{"num_attention_heads": 9, "norm": "rmsnorm", "warmup_steps": 200, "final_lr_fraction": 0.1, "max_seq_len": 512}
Each number is 128 + 24 x the weight over the matrix's rms, rounded and kept within 0 to 255. Layers, rows and columns count from 0.

# layer 5 MLP down (transposed), 768x192, rms 0.161, rows 277-293, columns 0-95
[[158 145 123 105 125 140 123 129 111 145  83 157 104 135 106 162  96 107 175 140 152 114 131 155 115 147 136 142 137  69 107 135 109  71 100 159 126 114 147 138 110 137 143  99 102 138  79 118 119 138  75 114 123 101 150 134 113  55 163 117 106 156 149 116 102 154 152 123 116 165 108  80 132 121 105 126 119 138 131 146 111 146 114 136 121 148  81 124 126 119 114 107 139 140 100 110]
 [145 144 171  94 139 133 120 131 176 166 110  85 129 136 102 156 128 149 124 158 113 110 171  79 155 123 151  61 106 118 164 171 126 156 145 131 114 135  97 110 154 135 138  77 119  94 161 142 142 128 121 118  92 107 112 111 130  99  94 139 117 119 122 110 151 131 141  95 117  87 131 119 128 124  71 119 141 120 135  78 107 113 110  87 144 123 145 123 147  63 149  98 141  95 128  91]
 [111 152 118 139 125 173 169 146 119 121 122 127 142 125 126 141 134 159 147 139 114 136 101 104 113 138  85  91 129 121 122 127 135 104 137 124 135 129 126 118 135 162  87  86 117 154 119 123 103 138 157 132 146 135 127 128 117 101 116 136 130  93 115 112 142 121  89 165 141 152 136 126 142 118 164 164 137 156 127 139 118 128  97 118 124 147 137 116 167 145 103 107 101 151  96 135]
 [102 136 161 169  87 157 159 143 158 135 104 160  99 125 131 161 109 115 125 107 138 159 131  98 112 110 113 121 159 123 116 100 130 152 129  70 121 130 110 164 118 134 118 107 141 121 134 142  98  69 123 133 109 125 104 136 102 174 150 138 125 120 180 133 158 123 125  62 114 171  92 138 120 117 101 126 104 120 161 119 122 128 122 147 131 155  93 152 145 147 151 138 179 129 106 134]
 [130 129 108 137 139 133 126 130 113 167 108 136 105 154 143 121 139 147 102 119 125 132 127 118 114 104 141 116 148 135 130 120 144  90 131 149 150 143 119  89 128 149 116 123 138 138 166 137 155 131 172 161 122 178 101 158 169 132 110 117 124 116 118 135 144 176 113  93 142 160 132 165 135 146  90 145  73 110 132  92 135 131  85 120 136 126  99 139 115 132 126 148 109 140 104 138]
 [104 112 115  95 124 161 139 129 141  91 127 155 108 120 102 102 111 136  88 143 102  86 131 129 153 124 153 174 111 148 118  95  98  94 168 141 133 183 142 109 148 115 143 110 146 171 137 130 133 101 121  89 111 107  69 176 100  90 111 126 140 107  95 145 123 118 101 132 132 145 119 178 141 131 161 143 143 126  83 170 148 130 113 127 144 113 134 123 126 126  97 136 119 145 143  65]
 [143 149  95 151 115 124 132 136 114 124  73 108 150 144 180 105 171 121 160 117 135 134 142 119 132 130  81  79 125  60 125 128 149 137 126 126 119  68 129 131 110 136 137 134 115 142 137 112 135 134 136 104 130 131 149 139 149 127 132 114 152 143 129 141 124 173 122 117 126 145 137 131 146 151 103 156 118 148 112 162 101 152 113 122  52 116 136 117 124 102  95  83 133 135 120 160]
 [120 154 108 112 100 135 106 139 118 131 103 111 149 131  62 133 100 110 111 168 132 103 105 117 112 154 127 115  99 112 154 127 168 147 113 112  83 134 136 113 106 121 119 135 107 133 126 132 127 151 136 127 113 171 126  91 126  68 121 101 137 126  94 139 120 120 121 129 112 130 125 155 150 125 132 100 123 119  97 122 136 111 104 148 111 116 151 123 147 128 102 149 127 119  95 124]
 [150 136 105 157 107  83 184 134 166 130 152 129 104 131 149  58 118 127 134 110 168 154 136 118 132  98 122 142 124 152 156 117 129 149 105  91 162 163  80  84  88 159 109 164 102  87 126 118 144 129 129 120 135 159  95  78 123 132 135 121 110 116 131 130 124 106 102 127  96 154  96 103  89 143 117 154 145 117 158 151 150 149 134  92  76 144 120 138 150 108 142 178  92 130 165 138]
 [164 110  86 145 171 118 140 102 110 144  95 135 138 122 158  80  98  99 138 122 105 122  91 112  96 140 127 141  95  93 182  87 171  98 123  88 106 143 149 118 160 159 176 125 145 131 159  99 152 111 112 123 140 161 165 135 107 121 107 127 142 104  72 163 150 131 100 143 125 154 148 147 114 165 158 118 110 118 104 150 157  93 122 160 113 101 109  93  86 143 117 101 119 113 137 113]
 [142 116 101 141 132 124 178 140  79 135 142 150 159  92 169 148 150  99 135 119 172 160 154 106 117 120 133 122 123 111 152 157 112 148 132 163  62 152 159 115 105  96 101 111 128  94 112 134 106 131 106 116  84 120 122 101 100 170 126 119 154 113 115 128 164 141 154 123 142 123 169 151 151 136  90 121 123  77 164 131 116 137 135 174 130 143 149 127 118 131 141 148  80 148 135 107]
 [102 101 155 151 133 109 132 100 132 111  88 153 137 115 157 158 137 110 141 149 144 144 130 139 114 108 120 121 150 117 128 124 126  72 111 146 155 111 163 143 107 130 133 129 128 107 120 132 139 117 165 176 157 133 116 132 121 123 105 165  79 152 136 115 151 128 126 143 114 127 151 124 106 146 112 130 158 161 111  71  96 114  72 134 121  96 131 108  96 155 162  98 123 122 113 122]
 [144 109 172 153 151 101 107 139 154 103 131 118 164 148 163 147 125 148 147 107 114 151 122 113 137 128 173 104 121  94 162  73  90 116 123 156 153 186 112 153 141 120 118 176 127 119 187 129 135 144 139  89 126 113 148 168 121 161  92 159 112 123  89 139 133 153 142 136 124 155 102 124 139 115 102 151  88 100 138 118 124 117 178 111 117 120 100 121 124 135 122 108  91 160 144 142]
 [148 162 151 145 153 129 171 123 136 146 114 128 118  79 121  72 156 120 141 137 185 118 161 105 145 140 156 125  93 129 157 126 150 106 134 129 144 120 128 147 136 141 146 154 125 145 128  98 137 140 124 171 156 152  92  83 122 166 114 126 145 116 156 149 131 155 136 103 131 173 105 149 142 126 104 106  95 152 154  88 157 116 108 121 132 115 116 124 113  91 185 122 129 124  98 121]
 [133  95 124 153 171 151 103 119  90 124 158 182 147 166 136 159 157  93 131  83 132  95 143 148 126 115 136 127 103 163 101 114 157 195 122 149  97 123 124 155 128 159 109 133 128 138 105  69 111 117 158 135 144 140 127  91 122 117 128 137 141  78 117 121 117 149 142 118 139 120 152 154 136 106 119 133 134 166  91 145 116  98 154 129 115 143 140 150 107 169 180 118 100 139 149 139]
 [140  95 156 153  95 121 139 185 134 132 133 108 103 152 142 163 155 144 130 123 153 124 118 115 138 145  80 139  86 105 143 134 140  71 120 126 107 134 140  99 124 140 153 121 139 109 109 145 134 155 107 115 114 114 130 115 121 139 126  82 138 114 153 146 122  99  84 120 109 136 117 103 124 168 102  99 107 128  98 176 121 124 153 148 138 115 151 158 135  71 122 120 146 145 142 118]
 [158 118 139  92 178 120 112 159 150 120 138 155 111 154 203 150 157 165 126 102 100 121 116 131 132 138  84 161 111  95 127  88  92 122 122 150 135 131 136 130 175 163  83 114 139 115 131 124 116 140  96 161 106  99 122 111 103  90 154 127 145 127 132 134 102 101 111 146  98  87 108 126 121 137 106 131 121 111  99 106 139  99 117 144  99  88 128  95 129 112 160 128 139 107 139 116]]
# layer 5 MLP up, 768x192, rms 0.151, rows 278-293, columns 0-95
[[115 127 128 124 164  91  93 109 153 128 166 150 140 134  83 152 152 136  83 106 107 111 166 135 128  89 112 104 143 158 100  99 133  86 137 129 142 111 132 113 159 100 110 103 109 123  94 154 130  91 150 156 100 114 147 108 112 148 119 131 142 148 136  46 119 151  98 109 116 162 137 124  85 148 112 158 114 139 169 154 132 108 164 106 132 138 122 121 147 157 128 152 171 110  86 131]
 [161 123 128 104 174 120 126 117 103 125 136 151 107 138 115 133 123 105 130 138 141 123 159  82 145 123 132  81 118 108 139 116  89 142 136 114 123 149 108 124 138 103 113  97 147  89 144 141 126 140 113 141  95 100 138 132 121 158 114 159 113 136 167 105 160 179 169 133  82 100 110 132 117 115 113 103 136 121 129 145 134 129 136 134 160  86 102 131  91 139 151 109 142 140 148 132]
 [116 140 168 118 137 146 104 111 109 120 107 121 124 119 144 103 112 149  92 157 144 157 127 162  95 161 124 157 103 138 142 100 106 122 173 122 122 130 140 113 130 145 159 107 106 162 134 107 147 138 116 138 103 117 144 138  88 124 114 148 122  82 137 100 174 125 113  94 128 128 135 139 131 122 120 144 140  94 160 156  96 138 140 111  98 164  83 149 115 145 129 171 120 111 106 112]
 [120 101 135 132 154  80 110 105  97 119 126  81 123 111 115 139 142 139 120 176 117 129 137 145 117 133 126  94 105 110 159 107 116 108 132  81 132 106 103 110 154 117 167 106 108 148  93 115 145 117 105 144 113  93 191 107 118 151 125 128 126 116 107 157 137 124 165 106 137 142 124 103 106 128 156  88 119 122 137 184  99 161 128  98  94 148 127 116 120 119 123 145 122 128 173 101]
 [138  98  78 172 139 129 165  62 124  93 123 141 108  97 100 112 149 148 120 107 143 142 126 125  95 155 137  69 145 111 128 155 125 139 111 151 143 148 157 141 158 133 119 125 145 118 165 123 138  87  79 108 175 106 106 101 147  96 145 124 100  93 128 166 154 127 109 122 148 108  85 156 124 114 132 126 116 113 166 127  74 100 123 158 109 130 100 112  97 118 106 123 123  99 128 144]
 [127 126 119 110 144 135 130 115 152 104 139 151 145 152 103 129 120  94 109 135 133 167 145 140 131 109  65 128 114 116 103 123 103 153 115  97 121 141 145 126 122 105 107 115 122  95 143 124 144  87 136 149 108 132  88 149 153 146 134  73 132 146 134 134 129 111 125 127 115 127 137 131 108 167 139 125 140 153 132 119 144 135 140 151 127 133 139 144  83 119 175 134  98 137 119  79]
 [169  98 155 134 152 104 127 146 138 140  80 169 119 128 103 122 123 127 109 122 113 152 151 137 114  72 125 114 111 146 122 131 162 134 136 122 139 154 122 156 164 109 124 159 178 146 132 104 152 115 121 145 119 113 148 135 124 171  82 134 140 110 134 126  80 111 128 167 148 123 110 115 113 124 145 195 144  92 145 112 113 186 124 111 135 155 156 129 124 164 105 131 181 127 128 108]
 [163 114 123 161 114 162 135 117 103 145 115 138 126 159 130 135 114 114 155 142 126 135 108 100 131 169 174  87  77 158 141  89 157 145 144 129 141 140 115 137  78 160 146 136 178 134 138  99 134 153 172 109 149 105 140 167 167 118  94 145 141 121 122 109 121  99 175  92 146 112 136 132 113 135 120 114  88 109 110 183 146 170 168 126 132 152 110  84 137 104 121 101  82 134 125 145]
 [129 107 108 118 105 146 146 102 127 132 132 101 130 111 146 127 119 102 141 143 139 170 110 142 127  95 133 119 130 156 139 142 120 155  94 129 119 176 128 135 174 180 131 106 137  95 146 128 148 145 133 124 157 105 119 219 150 103 109  92 132 145 141 110 130 159 136 124  97 122 119  93 138 127 121 119 138 129 170 120 135 109 146  72 126 141 111 162 164 119 112 151 102 141 102 128]
 [140 159 167 155 106 161  99 150 132 100 156 129 118  97 132  94 140 121 111 112 145 145 121 184 137 111 113  99 113 108 123 121  61 137 137 133  93 110  91 116 107  96  65 121  83 137 107 156 121 124 151 109 117 104 152 125 142 125 137 119 123 103  59 113 139  69 150 127  99 112 117 183 129 123 149 129 133 155 147 196 147 122 179 130 110 107  91 107 111  96 124 119 149 154 141  75]
 [144 100 130  97 127 149 133 102 162 137  98 139 109 103  90 139 125 168  82 163  99 124 104 135 122 109 136 113 101 100 131 167 113 116 142  88 148 126 116 143 112 136 138 110 147 146 138 119 135 137 117 110  96 141 138 142 137 162 161 130 133 130 117 123  94  69 123 127 157 117 120 148  84 147 160 107 111 120 143 103 194 122 155 124 141 130 122 129  93 133 128 126 127 120 164  94]
 [189 113 178 129 151  88 110 100 114 107 123  57 128 157 152 148 116  96 163 120  84 135 169 128 117 128 126  88 122 150 142 109 127 154 145 132  86 139 193 165 144 125 141 174 150 130 146 115 151 138 157  74 125 114 112 145 122 119 127 119 112 155 133 137 153 123 146  79 103 165 130 131 150 108  91 121 136 128 172 152 148 134 117 126  71 116 129 147 126 151  87 122 128  94 143 147]
 [134 129 151 125 147 129 130  99 114  77  84  98 109 161  85  80 146 127 140 139 107 101 165  78  87 145 135 142 152 118 143 156  98 155 125 120 130 119 143 124 137 171 131 162 117 100 150 144  89 106 164 129 154 114 172 118 154 173 124 100 123 159 126 154 148 128 133 147 161 130 109 146 122 135 142  89 125 130 119 118 146 137 143 151 101 141 153 107 143 150 156 128 160  99 151 156]
 [136 123 138 119 139 148  83 161 113 129 116 139 130 138 130  58  94 101 163  97 169 159 103 134 114 130  78 131 121 113 115 122 126 146 119 124  58 129 134 129  71  95 118 149 124 159 151 124 136 113 130 125 136 122 113 127 154 135 115  88 122  78 128 113 142 144  96 100 133 109 158 111 104 115 141 166 159 160 152 151 114 145 108 126 143 112 147 133 123  55  97 173 156 128 100  40]
 [134 165 141  75 133 121 130  97 128 179 132  97  97 109 139 103 158  80 118 123 109 139 145 125 125 130 160 142 159 121  84  86 124  95 154 133 151 139 122 160 143 140  93 123 148 147 149 149 108 124 118 127 153 134 137 156 112 126 125 142 115 105 112 129  99 163 137 109 104 118 144 144 124 109 135 128 130 130 166 121 145 121 145 133 138 139 128 137 131 160 130 104  85  80  87 111]
 [137 146 125 128 150  93 127 117 118 118 106 104  74  98 136 108 116 112 102 136 145 125 114 113  94 149 127 117 103 124 155 143 131 122 146 132 165 170 129 110 130 135  99 105 157 135  78 131 106  94  86 134 135 104 130 159 136 139 163 116 118  89 150 174 127 157 144 122 140 107 103 140  99 122  73 161 174 120 135 144 159 129 124 184 135  82  88 121 113  94 137 138 119 110 145 122]]